config.toml
n_layer = 12
d_model = 192
n_head = 2
n_kv_head = 1
head_dim = 64
d_mlp = 512
vocab_size = 32000
activation = "swiglu"
norm = "rmsnorm"
norm_place = "pre"
norm_eps = 1e-06
positions = "rope"
rope_base = 10000.0
rope_fraction = 1.0
qk_norm = false
attn_scale = 0.125
bias = "qkv"
tie_embeddings = true
parallel_block = false
init = "uniform"
init_std_qkv = 0.023
init_std_o = 0.0
init_std_up = 0.023
init_std_down = 0.0
optimizer = "muon"
lr = 0.0095
lr_mult_o = 3.0
beta1 = 0.93
lr_head = 0.0136
grad_clip = 1.0
warmup_steps = 200
schedule = "wsd"
decay_fraction = 0.818
decay_shape = "linear"
final_lr_fraction = 0.1
batch_tokens = 131072
seq_len = 256
doc_mask = false
train_tokens = 498200000
steps = 3801
dataset = "wikipedia_en"
Each number is 128 + 24 x the weight over its row's rms, rounded and kept within 0 to 255. Layers, rows and columns count from 0. Numbers have three digits each. The size before them is the row's rms in percent of the matrix's.

# layer 4 MLP down (transposed), 512x192, rms 0.0404, rows 432-456, columns 0-191
111:137107163149094139103103116155101098157134143129116136136123102129108126139162147096145175150101171157134120139147109118078119097123117166111154114109111115106180127098143105112121121158108200120120097105109121103158103121156117148107095064128167108169149109095095165098105137131100124125110109100145100116152151102099139137076153181144147142152103143134124089189128142133157112145114079115147159149138137131088184140100111139114134119156111126157172123139103126153140121117125132131101131108122109096158089115140098129139147143118156166160114141102127096120134116125110141137
087:144131098102126099110138104078140146108161162178132130136171133164139150169143158087115182142114124175138146153106133143143109106130150124126161149137120136174174167147118128131154136135139090158121141097117101115129133118151145129130141135153130112119082151127122104157100142174143116142114075138111145145130125087164108128128144067129146168108101104104092101125146137092122121115150151158144122134125091146129139127142115102139122118081115112125139129139132139138162102102118156134150142152130138079141171152123156147118065110117086127106163106155111104129185091116142154189
091:115140117118158116092159125090131119122138124129159120114098123136114172101101147161148187102156121113183130133093121107153156148117069087161104135146077157148138096097104112166106139156104170136147122130116104142108143080129118094136136145158126097142119156129150124136142095072109138149164145146163149099122123157111129154094117153133103106160126101133108213176113136101096133136145150131106115124119099133166154148119139130099139109123118119138120178132122170117121161157103118097108125125131110163139133109107160177120133115141096132117114101178139127135132136123124098161
105:163126143139118103139104112093083075088103123152113120129139118109173112120150129082132122151168137122111121168098108108122133114139140184158136136144130131141168187077121168101136137176131170128152138129148066120132166102120130132106181099141169122144131152141126142133130116177076131139124146118084126090149164149133133104112138152115162143162115129115150141156116135135122080132125117143106099137142113115122116132110123134106075177117096135114106077172126122116081150134124121158171143112102138098107123087165110141109114097130125125150123087137144110134106146132141137107
099:089113134119139189119140111104103105092137121129103102137144122094114112118129124175109143122134128096154120191138101084143089109190128128143129152123099081185138155090119087104099124110138143151112095118107126132119128142129115106120136095126101146139121133104174180124125135054089144141148147107108150097084182131143112154122163083157101114124113111097139141155112149113111122146168131159086107098173137153121130151084129112117131112148137136088116132121103147099115142175155112133118143129165136130140157126125138118154135074121135146120131120107135110123140112114177140138
087:084104114102103100133145099134159107177122119123090145118102165098107156116120113091118097107136094135085094162139121156150112103130153133132091111162138127120146147127108153129100139178137124156107142107132112145123155125159120162115161124121118130087095111123154090155102125104124147115125134182131162088123119142143097117098133137159192132134121135138143119176115120158121160178088103077130102142107122156097079170148158098118116110159117162154147145122159122109105100139151085099128152120137149114135118097137091100112128126162153142109111138114114126155187127134104170116
101:125063165107123145100101147141118148130142181116159101125157114165100171136167127113094103136136163062108146109116091133161135151124150128140181123071141116128126124171090161104134127127125149098113118114140110120084147139128136116104116104117142174149113128139090135106119091098104104147149141122086107112133069164113155110127143147177158112143117091153101098142139111134102135154147082134138149163115091147114107115089145121143090105105113145129133133097143098149089114112150102135117084115132108094128124143149153117093119095122150128172143150124146098129108139130098116134
091:112092113121152104133139102104108159126138137112165141109132140090133140158121104096133094125085102132102135180113159129054108133092120114099153104163056115140131187139149161129113160126155130113107127116150143117109146132169139131165113138131106126106130161129112146103106149158175110129153123144136131139126082097114119107136136092149109153124164118131150132134182135096074114118114143116149118130159108135129123155109121156164133097110117150194098134159094174141106110095130108141134150102146094106120126092106146122139133136111138116148142053121150169116155103126126139139
093:106119145117149141159113112152131118096086149121152153137124131070097104130120115103126117189096136162156118111121141123166159163115156129096106138085097146085178127145125140157124144139123150128152141100133098142107174163171118130102162119083106177151142108134177182117152131130178118156109080151151123137140130148102126096145136142143136169164137152161125116145153141138101070123108098090139083129085132124124151132109125103158111108158115108145136138130141111137152139100164117129111110128150128145091177109127092097133135156116152123109104145129143123092149117132133127179
115:117124176164119123146150083126184115124176182139154086145150156178131110118151078120129101149118127129126117120124149174210141120166165090149142083133144110099109136112099115130108117145150106145118134141084103119169103143109163141126139145130089136127150144130146097125133125118162097120117112140122127110124084128094168149134138092089128128112083116167126118114151113113100175160138146117128125132149140072105166137100149136119108109166095111111120117125154128132127118144096128107150088125127137120132161131095088121155132129139131112134154106106095144149108179087125135145
104:168140129158108122135144133139146159130126122151127085147104108153188128121108112165170132103156100153126125128159121115126093111133129102147116141134113121101124105148102080136123145102084136110097137104069148115137121142100111091152150167124128134144125154146122131105178114104143132166109141140131156085152143113142148138120139144148111123107141155128107158129105102150130141133138128128155091123117144141165108130191148152138139100108132142113102110101110136163126128119095177127111102122129107174106097074105074110088141106149153120139103129202111136191126144148151097193
105:117096121142099135109122117098118139147164086152094151093107123154147185120161134097121157140106141128078122100095104158115154101143119119138144126153134119133159129200138136136157100129152157141113114105097100123104103114137136137116121107120110169071125117084128115166116139124129146136132162138199114090113136148102141102106100113125135137131113115115122120143135138168148107131097120095130103154067117127115126169092094097122103131122098099164136127139117151075116137139128123088123086105122107129148119105097135175083107139134122112106137105177175103106124127137110122186
100:154187106077129144139120115129119169138101089111115167118115116131122169152113116115127058124118121138127125157131097161157118132144173157155106142082132078110130155113151135116135126138124132097164137155101088149115123166147117122132119170112149156124133153146136139090102140112169118105154146143143086140145143145115113108132136152119090137123183096139136177158108121114118145116124144137118117068160108137136157088120118153129137086143094172090103164135127099100118092148109131093157114126122094107107170115110142117148112105137169112168145078113164123152143123137117134160
104:103177140122137125108127129142132097107110146106114108164177128124113125137143099130063105116128117087129141149108130158115088076099139167112132165114098114098094140158081071116144102108135144077144137120119126098118113149115125139154131150117127134137138113146143175118107124136137119168100132132113104156144093150123079159120156119144122081100143097089128093133110146117147154132107131095153151130115104082141099123101147130093137162136146135115130140143151166166066107133141160103145141107114081135099122115163098107129159131130135173167149168143098115136137135143097149177
091:139075115094164131123147103116130081128132092174177151135111124116143110184133127159119079136112125152075143110142130134145150138109111084136115088164163115138130146130114107127127187154148117131146121105088082109128108129110148133154131147156127111141138125131143103114135113131133142092137135155098125140138127166112140104160127145121094128178098104135119085113143109093114137124132148150140148097130100135146118086162162139147156083101136127124128197116147159116120108137101050143120142109123102117121093106133130112063106142134127129126090134131122125098145149073083128121
094:161141116166130131149137134127126179105136125153118094139129131144172138093131092159127139142142106137098155142141154125098098090114091102111125173105139135123167122146138149154142113074133073084111138153106129130122139116133096126115152094130093179118139133158110109137126147154104161132156128135071113110091088119128126118143135098123117112120108148133142117111173105152137129118131119108154170136167088113117115127161090150119104154104140120103168137157128075149105189075113166139122106144101151143110152153142134118117133051123153132129085095135112129088121112154112111102
109:137132127105133130127152151139150107099088157112135153126139145084121125177138126127079130172153099130135101104150132104112135090166148174155104144126085139136079139150155129109138126117125127078118092148132162133145122167112161143133162167118110135163124136120117140136141130096148163125106129089086150158105160147133121127123163140108090179132115163115124159171115109138146201126126136144115118131140097141126120142109133146122121093144137116126149145127143085144094117102120109138142125147190107186119164131145137116131140120087134118056107170146110106090172109099129123164
100:141125108165090141123167170062113135125115102135113089128086122125065157112104118130172102125142115163144086147167099129133139120147084120161112120112123108130159156120148118087115111071141120091147177127128142146117117093160134131126150110134094162104114117144144144137123132124112135176139132145138103158083145133124142106108093152137122129171130118099135119153108140128122131132081117117111109102148141105156149152171156132130130150139112136156096112181142192137159134116133138178155166119110193146138121123134138131128144160136144105119087129170128127126171116161121098106
100:127095084120100131151140113157126158145128153142087135160107150130137096128137132118130088136137114098112133158177148161141128140129172119136147098164085111039126138120097114166148110138163112159095111092145152119128138129171153102140168133103151110123125153191181133166100129110136134163136137152140117097153112114120130148110115102120153119095088138115083170127133109168139095134115108140107121136095148094127132153149129098116124151102150105116161146144133136102105113104120179128133107086105145087144130125137116102149100126150161106135087146127092116155150163119113167143
099:097126152089160143164119131103120145122136131153108131119179109186102098123135135099137148139151125133133148113150121116086110135133111096154125146129077114137142113135119151134131102142127161051137122114158096131127129119112112130109075116137104149096175101114129110112130110108134105136112081110092141100129128138147150128095126110126153132145115159143138088130094129125107131207096107127136092118120124126176139119155118163110124168157103134161136134137089122124116106134126106163108159144116113147135163093175123134149150203150123147065103178139106158105112120134086137118
102:128122109164112134115106126158124121139114142186146133176085113118094123111167133124164191049115137108133127108128096150177123170119132180135155119074135163112138172157171115104105092104129117104125111121125145135129144144109112107113143117119157161124110187119116152124125141096114167094111108149110122123040132145089138135140136157112172117104130174125134123099145125152162124136095129105143135149143143115107118132145168146126112180138146130141145115116099102096140123145121121118136093138156174140127143110122139112133125091129142120130143155105167129100141152123096150117
113:121134134108147109069147148121096135094080171105123119122130142112130100124173072100137137136127136116176176092093109080164158098118140138158116141156124147133122101102110106152121121118129120104153080097090105121126077147128082138158114124129129164182131122133146165128127121156110130159083105142095128120122095169120127136105151101105165133136133125148135167142119122106127120177115137121125136140124161149143122159076162125130101096139148151161120125135108146137060111124149170136117122125116127146115116115100093096131149092173105115159134172104112125141129147115146178118
105:122110155141090148183120158176104153122172112134128119136131094124104088138131109094113148069156106122092112168139153158127122150121090102087112133132133137131102128122084153134143133091132149126169122179130090137119150160147134145134105140097141171135121130128092154096138104113144134125145140134190137119164152114095114119144128110081195117159069143127116107142108169130150124105127105089119129145123121134102165135125135128178139159139117070135096131148141129153115097150111092141095124103149129128151165148128153126107149103131136121138143083126113115149104129134133122064
113:172189089161144112130105137141155138132141107160134162136073131103157132115118122137145104109157118095146165154120120090136184146159141102142142095151132121152106172123142131147108163104078177119150125136107093137133113175184082121104130126159090149127142151130132104105152137106109140133138170085152095129154124152144140117196112181113086160139171151114141152116132148149158180120121136104139122143130140154157135126116093112146162113156149111145138114130136162124166103127120114127116151129125148141120098128115153113092111116126133121103134135139123126119116139102155062148
096:153139116154093106133175120149103135131149139139156143092095141086112123131084121119100127128115120150093093128123135122092159119115137099149106089091154164136120111135137078156147177122140150159114106112098128114127114166086150112112118148163143180087140128125108123173103119081140127120171174125146143125139110109121157120100104094138133138128088121142135152142102136119115150134103143147099123152090119169157104092137098119134143095071104123139105153175143180124130090124117120075090128112118120114095148148144147082118147115134102164094154074135105110153146113121148125136
# layer 4 MLP gate, 512x192, rms 0.109, rows 433-456, columns 0-191
099:133126140077138154066151105124122120120131114120121150125110104144178115157134123096126111106135147112141137156118158101113153105117156114149137132110135109132184139088156086127133106129094099125124144153150100145143096121144142141101128109121131154119098132132149139146134158106115094151078100147115145140095117148116097110101088127107151077154128114129128137099121161134075057095126128135123138133135121135120123114122183124143136137156136134102134125141134105095109100166106131073113140128175130132147108097126097127078069170082075103145117173141121170143121072123132135160
095:106090128103155156156140148138144163116100135144141126117105131099136070104104141129118125098112128112136099121130087152102175120131122182138124152136109092126101124111129125095085091128118144133101128111125144141125154115106144103180131133129173122159085156090134142131116071136139147112091125106126136092155128078085136139127153116121119182125165077141095134134128188133115123123122107102153158126088140111120123165172125158141141150144114147114140189120159140120116125133111127140140127117114149147088112110137145069163138107166149148092148096138129142113119067134157120173
100:128134133135140150152144097095142124128068094133136166092123140138089117079153147107140136117103063170118146096152184149135138091156120165130160128117146134136115112128146144132108157129064089128121130146124156124096131144132137130162137139121133110117166142100131147150076066120145145104090137111164135156101142181145127112087100112145122166144130092088097100134082171113122115154100130143149108117142123157135103130091157145159130140163102157125152145130131165118134139120138155149135176156112136153138146143157128098153119145125151119112118085138103135094123115152134099167
086:148141103149117093151116130166116134125123131120132131102174143116129149136168157131136076154136159112152145137080143143154147129112140141098142102145169148132098142136129076143100114125147111111154162141112151147127079132076115118131095124132182188126115124135148143137162115161191129138112084164124097113210125087123098134167146120088125108152166111141133109174162110128116134088122151150186102138107130148110120093147118106135142120100133101143131139164140100127204134129145155103143126128115100167131105143124142121149115130123142134129112126132139139151153139100159128153
094:150187100149146160181147112133098113119131088098150117096156155155118106119151118170161133158134166121152099171140108126081125134110103142118143118090130189145114100105138153120125129083181114148134118105102123122163098113158116107113101146122140163141119129127109134122143104123091105131117138132123145152117118141181124144113060102137121120114078084094139124112062147119119120135151147170080150118146127107143147118096137146106158143111131165132115139119135168088172148136159118108105118124127133131108150126106136163136155077090163151153111147123125109151105105127122137111
103:128125112119133124139122100142145127102111155116089147140089104136104130114142123129168090133144131085116072122104121138109135148150129124132154144153117102144155138163105149105088158145115126140149127144141130144111121137145159154079146092172146124088117147116120121111063117100117129098167146149168149127128160150092085124100116103105139073129163126113116159144136146143109102155132128127118151122150112099092095156133123130153120108127182108187137115104141150085141116141104165137153115091150096118078123113154183154153099116075143113121182111156098136137133148084112161122
100:145153133134113108170143112133110134131106107123141109149098136127128119131120102111098105131153156116166108138111098115152108128123102130110106131141174133096120099123117148132115115113162143118097121153090106131145129186133136107121111141122113107118082086149129114156109130110190132112170138188104128087189160156158129115090139161136157088101099160088114123142074149124144098075152162174134156131126133099154100100075145098087069115159173140111139137128137137156120126146149156140136112109137142127121107118126130089122156149173140114167124113165126166105124122128130105144
094:128145138143114110098116122122142109140129129125133123140152123126145115132140176166135171105140141132147158156102132140138137145153093100123105132138129117131101132094124128081145133152140079115108105195072133093138187132108158125117184101101140141107152138102106113149121131139099106130116186109088126112112076155131116161106125093134110113092122131099149115115084100197135108145178168147115127128147083112126101115109139106145115142142148127132079120195162121140148069155098133145124168141126103125102122123132110139106145143139153144123125098124106126154160094100111160140
106:102091140091145138084103104137048127109135170119130130096130131143132106116150120127139117102119088141125118127150136106113120107151134104139139129115114099092081118183093127116103124143094148128132151105158095140132122160131096098128103135147095128135123148166117106107167141172102140101110098142144181208096157099117115143149110107100119104177133117156143121138144170102162136118143103129120100148128180125105107112130181117096146158155133102092132111123154132125143109137093122127138153127099130131107102119088115144124151150106104108124140116149133112118076067108111157099
102:171098145143150151162128122142146115108120128098116109115098162072101155148144181111103146132143123087123103068148080098164174168071138145145148162113130107119141132129112120138093125179150113102130086157152118130098105145112098132114106127142134172107138095123144117124135154178089110117126154121135107150145133080088113129100117162122148125110153105134107133103129144103144124051139153136104126140142096146114131123087123136114141158147093177163126106098131134134087097161153126134141128131108105100091165115156136111132161139146119117121153122117116144138151151102111105110
109:078128120155121116133121182099124100167120133141158076121145116138090155133088067117143150115120143119140105120095124138181141135095100097150130125114166115126095121093129100160168139110134102088118110122141122081140098100080117084121118114108139126105152098153140176091109113146120103123145123181130126093140108117118126148100116127148169111159106103136107142085155132126154150116136128170124129123116170155155069151153143150130111119115106132139090127165128132150133076126110124180116124095121151127130139132120140126151150080131156133141119117110154089132193138100110121142
091:180087168150134151127121114152118107093114107192133140149154140126116128146140162067170149130134110139125111149123094125105125169106139136097176115123128159105156186152117109135113139137140103150105114117150141170133114145121090103110133121164151120086140097115136151158149152089172117123141138144141143145098170129160167119085125115143156173087132091125145148114131135152088130110173066122144166103114089119116139121142139114133155130180126075094138142099158105150096156174124098109101096126121135101134105128111117116086146142141116120118135134128124114142137105133134116115
108:135123179118126161133139106157132125142112125134122154135106108107148124163111133133161152107132140116117102129115121146108076120090141158106115118109132117140076098166131091079125154092104116134099090111149162129148129128132109164130129122105122115148118076144114145135094145129133143151105156099165128112098153132143110122065071119119116115161152108117150073156137171106161123120117119154157111093133119087132129168143122121133181127103107112107120177141146139084093149100113146144120156120142127123094093150140085103110143164114085099190118091139112110091122104091110159133
103:109084118131146076140141162131126136148141171090108148096138094130166132085143135103120104079125090125188134127151111161127126098120136150127143145101134089106080124141120156157097123104122124131105182133142145103156149106114124159150080143089145138104136160116136145125088144105097099163113142107137084139147103120105078145136129093124159084121118118077133139143125110146149131131098152115125169150105084123151114133123186132149106139135127107127141140149164143108157124119174098143129106096093130126101109179116132094141147110150121117109104124158113084133124073121120109107
097:176087117128149157129112118161115097184078133110099120096119178102108107146153142150104158120135174103107104182124114125122160146115100127156137128135166134196128101122160142118139135174134121152130113121092101081156132125128140111144140136081130119151122081126134116131132171172126143145147131143160117126135116160093128118165109105121102095121137106121096166177108122134133095116129160142086134142110152095116151059127127158132181139131120139087117138111107119106107125137131112123126112164116141137153168093157122103147117105120181148108095123123137116086118134156127143125
105:157108156114153105138149108160107144095104133075138140126130110163120112094123118118144120151150127071182155141148174113140123130159124132153164134119140130120140122080104154142120150102095105126123120140066138127164131156110148108192124120132102132097143079105161115114098165114138139157095099143160145173121129169139128142161139101115173131079093132125164111145111127103148186151114113109130151132151134143082126151096112143132122096149178085083147117111101108124136137113134091158121145124127145124118173146097130114109097099122133115130117143147108119116119102110095089098
098:170131122144094123135151103115138164157143110124143116123155144118126118139160116127076151129138138107141118104091143152155165147105147151171092138126139123168077153117088130140115075155138131165115137112109141139141083156119106145088140142144123115148126132110126125133108138173117093178135138103146143138113165149107109138101141152073109072141135149115166071136115087099157111067144121147140151130141146131124113121132142135104105099080117140096070141107103125095101156136147161096166136164104098107093135148129107095163135141138092157124146131127105157163145121122118143168
107:139120135108107105105113136140150144113114162169146149119116137168146117085157145109140127156109093153112100165164154107125154117163161166100137111101132108138145121141136130119157144113090140134144136157116117150094105112111125110088148087161133098173110125139121115103104121162106136115147115117135123186137134144152127161111148124167107150088152150091128150102167154104118127143105125078126106140095122135152146098178124132101154122082116154103082153145115149121163107115114129130157131153112101188105153182111125132137160116121089131081120148145159158109117113116056113160
099:131087173167149144162167124151130107112147131158121149133133122132120117114143113127151142110144131152118111087103097123109119165130112082167116126157104155123162120118170181128107114159123116068102114135165111145133142057159109126124099080114134113087134129113114096146126097160112085116147084103138146125059123112157112117148119145125114129120127131147099114138126141121104152157125098142079141113137101139152132119108132143130173126134143136104129147150176111113102120113109113080123111181110095115111133135187124117147084137181125117137100195135122142109109117129119136094
116:071116111078125150143154091136099146163129142130146105093111147069138129122116130097135137135133095127125175118131172098111122131122115098114106126123122133153124148126076149127121147130139134167125162125142107123082181152154162109135113181166110116121115114166111111116122168128167133143131108126167121114146122124183113151179123088112122103142131166149105127132132127135118164150118097118124116112133124124154132111079132156157144072116121128137109140165137147131143155124097093143092115138097132116125141176102148104092111097124147135132134119052092097159138115137190151146
100:133104155154121139132105126131100131167090157083111124141119138137133137147108113124101120083088166161132079110104101144162136123150168182153133112112093123143107114136139118115124120151086126143103117110107130133113115161151121129117138096120166068168130100121117110112111117159107138180105127108134107174111124106166113109099100077154104141127147120128123110136150167111113097089126181130154140131104089143142117128111135147145130109095120108159149144088124194113090116106101124153156160142108098124102171117130133143134132140154081085132105144117079105137099124139127160079
108:060103131133129087153119121108111132163139102102109072119109143101123136123127107135112114085127131121119090102174126127152147135136156117176094120118155145139160154084070120129122132127158088143124136138144138116125147148136145110138157117150151147156134100098135183114130111130139110120150127107119148132169081170170136110118128112136180115145135167169090185116143095144195141126123130135134105156128107169151128115129130161112104100095114098097135177124105134106182146123091108134115115103152091086142161120124141120100097163127116147125135150122134127098120161137106119101
099:130137126108121093199143171125136083129093137062129119138126134136094107160173107118139109123130121148142150128142153120187128124165124130109103101126119111116121132143126103089120091123152150088148104140148159140083109127131091159136089128153148122125145120105132146102110114088198134127132112134147147113107140163170106119101131099089092153125113135088152118148135109113141182137118155107161120125134135109123091112098111125112158073141139090131126156141143189136172108137101117123095157125153149134151149109138155121097114101133136122170157163113159111108169136122155103119
096:125109068102124129184125122130135135118094146156108133084093125121095159140101133125170132103133139092095152113097113102124116116135081128140111121127106140161096115168106133117157164112154117133136114108153141130164122133164154085148149103144118096108132089101141133135147118144115147161136096162129076131123162151128105145091149125130139172153140150113111102134152083133128128100123146137112108114174124176127142145122129159130162114120155101157125154147165131120088087149129095126151181087119116153104128167113119115134108127120087068120104127114095154136106080155178155098
# layer 4 MLP up, 512x192, rms 0.115, rows 433-456, columns 0-191
097:119137130147117092101206148139105105076091099149115147164095119155140149102112133122134141105100094152164167121122120102113159170097090079132107129145090142116077125130129149138126127148153146115118119135133135089085151155111131136176126146146168063137153130138180102098118124106146132122167126130142174137143109128071145096128081163141114113162166134127131105121099147126124129139131174143147132136087102108175111120081117131103122144168174130146109135142131123144119145153137108147142100137129153119122113133118153149163136156134135152120114145114127103133155157087143123103
093:108099090106081127124151153148113139088178134141152109152124182126141146154120143079125182108118132160120115173142125099126073143106150120148105108128137098147159170104127107114142125156122088119144109144124127092144133118119127172127105128104099144136165145148081142133110183167098120143148125103142114139126121100126138070148155138149124131170121150118127154161141125122116135150090159134079106153126089102071158098127143082140128130138090152100145109140136116124138142094129152108134142088135101121111126157146111099084109122154165110145129137096142136118203122120125131129
101:097131106141133124097116123100097140155146131107092109121148105142137123149130115145128114139108137160135152123131153151114131093089107145162104126145144109121114131115133159146085099142144136153157136131144105143109126154075167179132137127117125126144108120131132140134178093113146130135153127136113112128177135119135125156149139145133120096166172145105154150123128092069106124101170156141081133164072103134105147140143102123125114143152161149141102108152160095109098113110158128141164118147067125133128097161126146154136166150107113114058101130165133121214148130135170079112
092:187136119099132116116137117149098148145084138117131173101105140138136078129136152098157193161128100158154108103096130161117161108114094090139134123129122150145135152159113152164100091160063132111108117119124148113076118138137151106096142123119121085156110159123109134130131126151124156112129162123106128156149139162099135145145158152114143129116191105150109117073133103144134128096145094127153152126093110142187159175149125155068124122145152101159116108118122133100141116128135121096128121136111116107107102105107125155099152160164124171117141112140142135145136147093097119118
095:131124123133179116142098112137135153120097122127139126101147187168181172135133103125125093158101104144165132166141129079115163130061133138138164073140140163116168146135169121123160133122127174116110150127097108144125142096103118115114146139159112113155137133174132089113141106140111082141101109125132090128089120159136158103125106136082130140110117165121134121162153143090087150139142105188152121126099155179138161143126132133133130164083107151133146140145139165143110089131126133132082127113092114121104144094142171136108119120104148121118139108118118118142122147117154090144
100:137151133091066087097088119148132169102122080105116111137124132108134121126150136176161137146136148184140128118135128103110135126143109135139096143158146128123138133128150174167145140072142142123136101134096162087151125126136178129115117165107152116073132131169160181105127125112064156106122178151137172116132153122143124129164132095137171115101160158145151142126144105136128142091111117108101148120137168084119148143137108129136112187113163115122141083140130143099169156132145103133102112139126157150130158118108135117119133124129117116156105105116132151172147143095106156141
102:123159088136126161158135133153124099142119148144138133114090114130127156061105119123071134134129139151172160096124082120123086158135158125153122143121167134138140092152083118125127166107132133152112158107137103063115146134150108141135114150149144111144147092148125115151152133121090115140091124092133139153131137150127150121167123208097168092106083148130119124092134105110123155159111100123121125108130142127078119169120106136108159164125120128100129120128116148117164151107084153096142119139101135179121173139107103148123147125106134129115107164082079126137121161160148118123
096:159141136098097122072131118111082148109111196136132103122165095167108144133115117158080110158103135154134113145115108135098097124109143173176136117133112111120132145122125145139112148101089133094137153087155144135115102153125118109122096158131146093132141102169087123132142140144134097125124074122139103156105169099157102170126144106101125140123154165083110105107173164097100102139146150151131146146126177115093144153093155120135150143152096101112178126119134126143110147154146103150136156147119120121116095143139149137106114122115143139189141178109112157111112140128117100156
106:144130164133144140164108133123105158128130154094080110128141140176155111096130099179155167135100115125117120123143123125121136137090103121128057114128107139145141114129149103118095144100115114132153141129165152113123145092131109102096127142127069123151169167079120139118195148157105147138130121098114143105090121135150121148107133098112151095137121127135114151184109143095127160106143125130105159121101109140156142134124123125101105126094108165158157141139166172149152138130095125103125118137128121143134149112155061136105130126178189192125127121138100161128143136100131097104
099:127138133085152143143118120118147162173130133124157152123113107136128144072122084147129147176178117130127146119135122139128153131156127081118126116126122125122113130128098111098070131094110122104090157131143158093087125138164136146141131168087115147121133121121083136082119119124167142132120128102122085154111125151115134151107098131101139117106130091132132087159111088142146118120163126069133101129147170155165105096144172172144104123149120138147114114060086121120093087128099131154157102117161127171141163116181121136136146100143088129111125123129154077125116107112121112111
109:108136110138149129136120134131118113118149202135120085125137161130089098102116114092181166145145151124142132121142116143186134123064109091125143110138133139094152113114088159189075110142145119143121136108134157130103098142171137102105092115136154160089112108115132105141165095083147137172127112135108153096145123090128081122155114128128137087139134110137110116128096109151116155116141120105086147134118156141161122129160106107168114149126127134151087139145139142177139121122152106154140124125136089146135154147139132130187115145192096142152100130126120138165145107117122104149
095:159129155133098158110131142095116119103150125111129175133101135114115143137131135119136133111119101134154114076136135088135108097162131124117120163155132125167086077135112147101156100122123130123108122123123109119086197106094146095145186124132132084106129157105102128116139099149101177147131140131094117145078162128110151098119132109133163131109062109189108130148095147138139113144122133118160168090152118128120155139123116133132141135134143140134116136132148144125151110110059110114151180158164149186134125086140131164157129157130138117151145087144128094100133107114118133087
109:102130149130160109137109128114177123114176153134127108110144127118167148172149136196158163133153154109112093117112139142140134106074134148126099133074134133151134089143137108116145129098152160100102118128164172143188098138135093121134109166102133171157129103164121133139118123111111129140116143113127150110137130102113136119091118126145144122143155160145127145155150157146131132101106137149146112120141159140097104143161103124136141154138150174080143116176104120092149118178179124121074124092113151144140108167140099104134121107109131091196159115129140120150108122130142151162
094:084162098137095103125120140166152160100148180171119083151183084152120114129129124126140127122110139140110176168190200146109143088128156159149118133110097117146140104086116102138149098156155177133108116150159101113139129148126118123104094108142129173137119153138145130155115154112145128125153133138093122083158132086139131122136127108116086091139131161148092158146119117149107127132139110160078114169101126125126135095099105118092111135127120171119128110105070125106133133137161146129126147093141140132134125139131114127129159144129157141131131179085121086132150121121135125143
095:099148195114131142132085116132132128138138094126129169176136094129069094126128106126145143127142136126140131123140140093126133178117138111137116155122155105122161180196166103133117143108115109139082138072110109138137098119118144084132088136103173113107141127109103115101094129090120124118120157139132142133123115154141121135141102076130131149101139129169128122089096142108128182118118149092175147144136116146122057093103110100110143122147110107105133117147142132113109111112079119129101102154111104162194098129129110121126120123112135150114104158113113126159155138152114153097
100:105107112185123101117092127104132130174140124092121107147136107129113120138112150126117106141150135136098120122121120120153076111112143087094154095115078142113128145154145089147172161092121129127087137134117125074116116162078096145152137141136166122110127127133146136098155149099182140176111103116132152108145164188144103139091141137146122164119116126066076099128149099117100060137128136141142187126166115122134123121119094152146127110124126139133105121130126123132174128114186155141138138146106141112116124120104139119142132109127148155108097103111155103187128124123154106127
097:154188175130151133133159135125166112130182102151163079126167138138117119157150126113155145102130129134118106164087074129133115145140128099113145095086133116172154122122142060157102156126153129123174124140150148081157108125148184148130156149119118141087143140100120155155104140118130129121132119169099134129129101146132086154107108096130138126119136126113163156135111154134103134100109112157159128130132114102111144108149126119090161144138203100134146081121134127083137142115092113134141127094157133135158086120109129085109112136126131111115108152136179112143119131126168127152
106:141122151131144141119134139103129138116137112147210134080179144134155142089112143190136083117147152132085143122102098100083118167147120120125129144158113174154171142142145094116123155123146108104147126131120128123145144113086095104109143115154136152149145122091139096106196166151136160114069098132114098128140163122153148123136153131120117107160126126136114108085093102104128116135141123155091120138093115135117152142174084136107124141125144137102104125145129099149162139105143057127124143159107131094157144173111118160101103162108127135137154148103139153136124145115137121116
098:125109146106135153130092108176177174135149110118093100126118158161160097081152112159163161114141118093105124156144119129064137125121126140124099179141132132116151114112116144147132126147103136128093118149114149173145110124116130146149113126139131156147119132121149116113151072129132200139082115130179150093109109144149116143124111150070137083138100134112149118131157152153146109120125168111100096141181104108152150151083109141162130177110172105135134141139112113122157132073158115127124127151124148137134126136165144088133139145150100138153149146132096094137148131112120099103
108:127153110152130149147137114116135144109117129127116168153101142132140133156170173116089147141152138148114138096113141119171126129155158094076111121127111128151120132136154192102145118069154153158167112121119182108111105121129065135106153132113132062117159120138124132140174118124113158117133103144104141104114133089118144114071082143098144156109128106132125078104073157087151098127148126157131133126160113112147134152135147126123139123153125115153118137089086145095119105105136156092136123137100117091139132110158116139127145166123094100093115135117155089141103104098083118110
117:128147121100106109082149096127113100125115155173182141115155120137127104122131110150124106162093131146138106113136126145174142141132129169134131106090143144114167137125086111129138119112143146151154128091132103138179114078107122116119070134153110146161102156135140133138121103125134174125151111127107132130131141140124123131168158146135171120121116189143150154092170118109162121164147128121083156172117157171140110133143142117144115144147127167108152101133130101187106137174145095132168117111117154126170084137168099126151125104105166112124143149120110132141147160109097062137
110:152164128105114135117136133161121103103138131154090104114119160139139130160150095094137138127149174120148145081180116089095128040091133167158117156108106145142148147115127113134128129150126129108135124134153149126130159139124096139118098102132126170103107155091147135133158118185126126161128131125133141168123127195115137119172118108117106091119148122100127160143111126137132116128109141138121124180186133145124141166113120140168145134178110147158147112123142130137118131121129074144115108126164107143132156137102153107139163098124143113131150098184095111144100102093102179155
104:081145103107123096113131117131106079122086145089126177170120106159131103162143070104113132114162154138138128137117130194143118107129167127112143131099101109134102171113119122110120122122163133126132135156114164137140123107092127140112144121115172107110165131143164121137123176088160139126115131096110203145056146127116100143120128175139123117108114152117116081160088102114085159164133133137106158145132111096112129137120107114108118129131126150090108107135116146134108138126157130092137112115110098068097141102117123141135114143104120141133184103117122107100114151126109169129
096:148124139135118110119134141138128077147160134147144112138094161132185127124134082157145106115129122135113127137097081112086174116144110102115144128123169139174163137132141103129127147082142151130142175103129124120165068104142104139092131105111112080115100127118157146150132137127106092163071096125076115128115112111102128099124170082134157119152166133141092106151135138154131132118095155115153099143139099115129121089161133079145142122123128108140155153185113158164119130128092157153128113148176160096122124134121149161152142151162116127139135099139164154154097119147128160131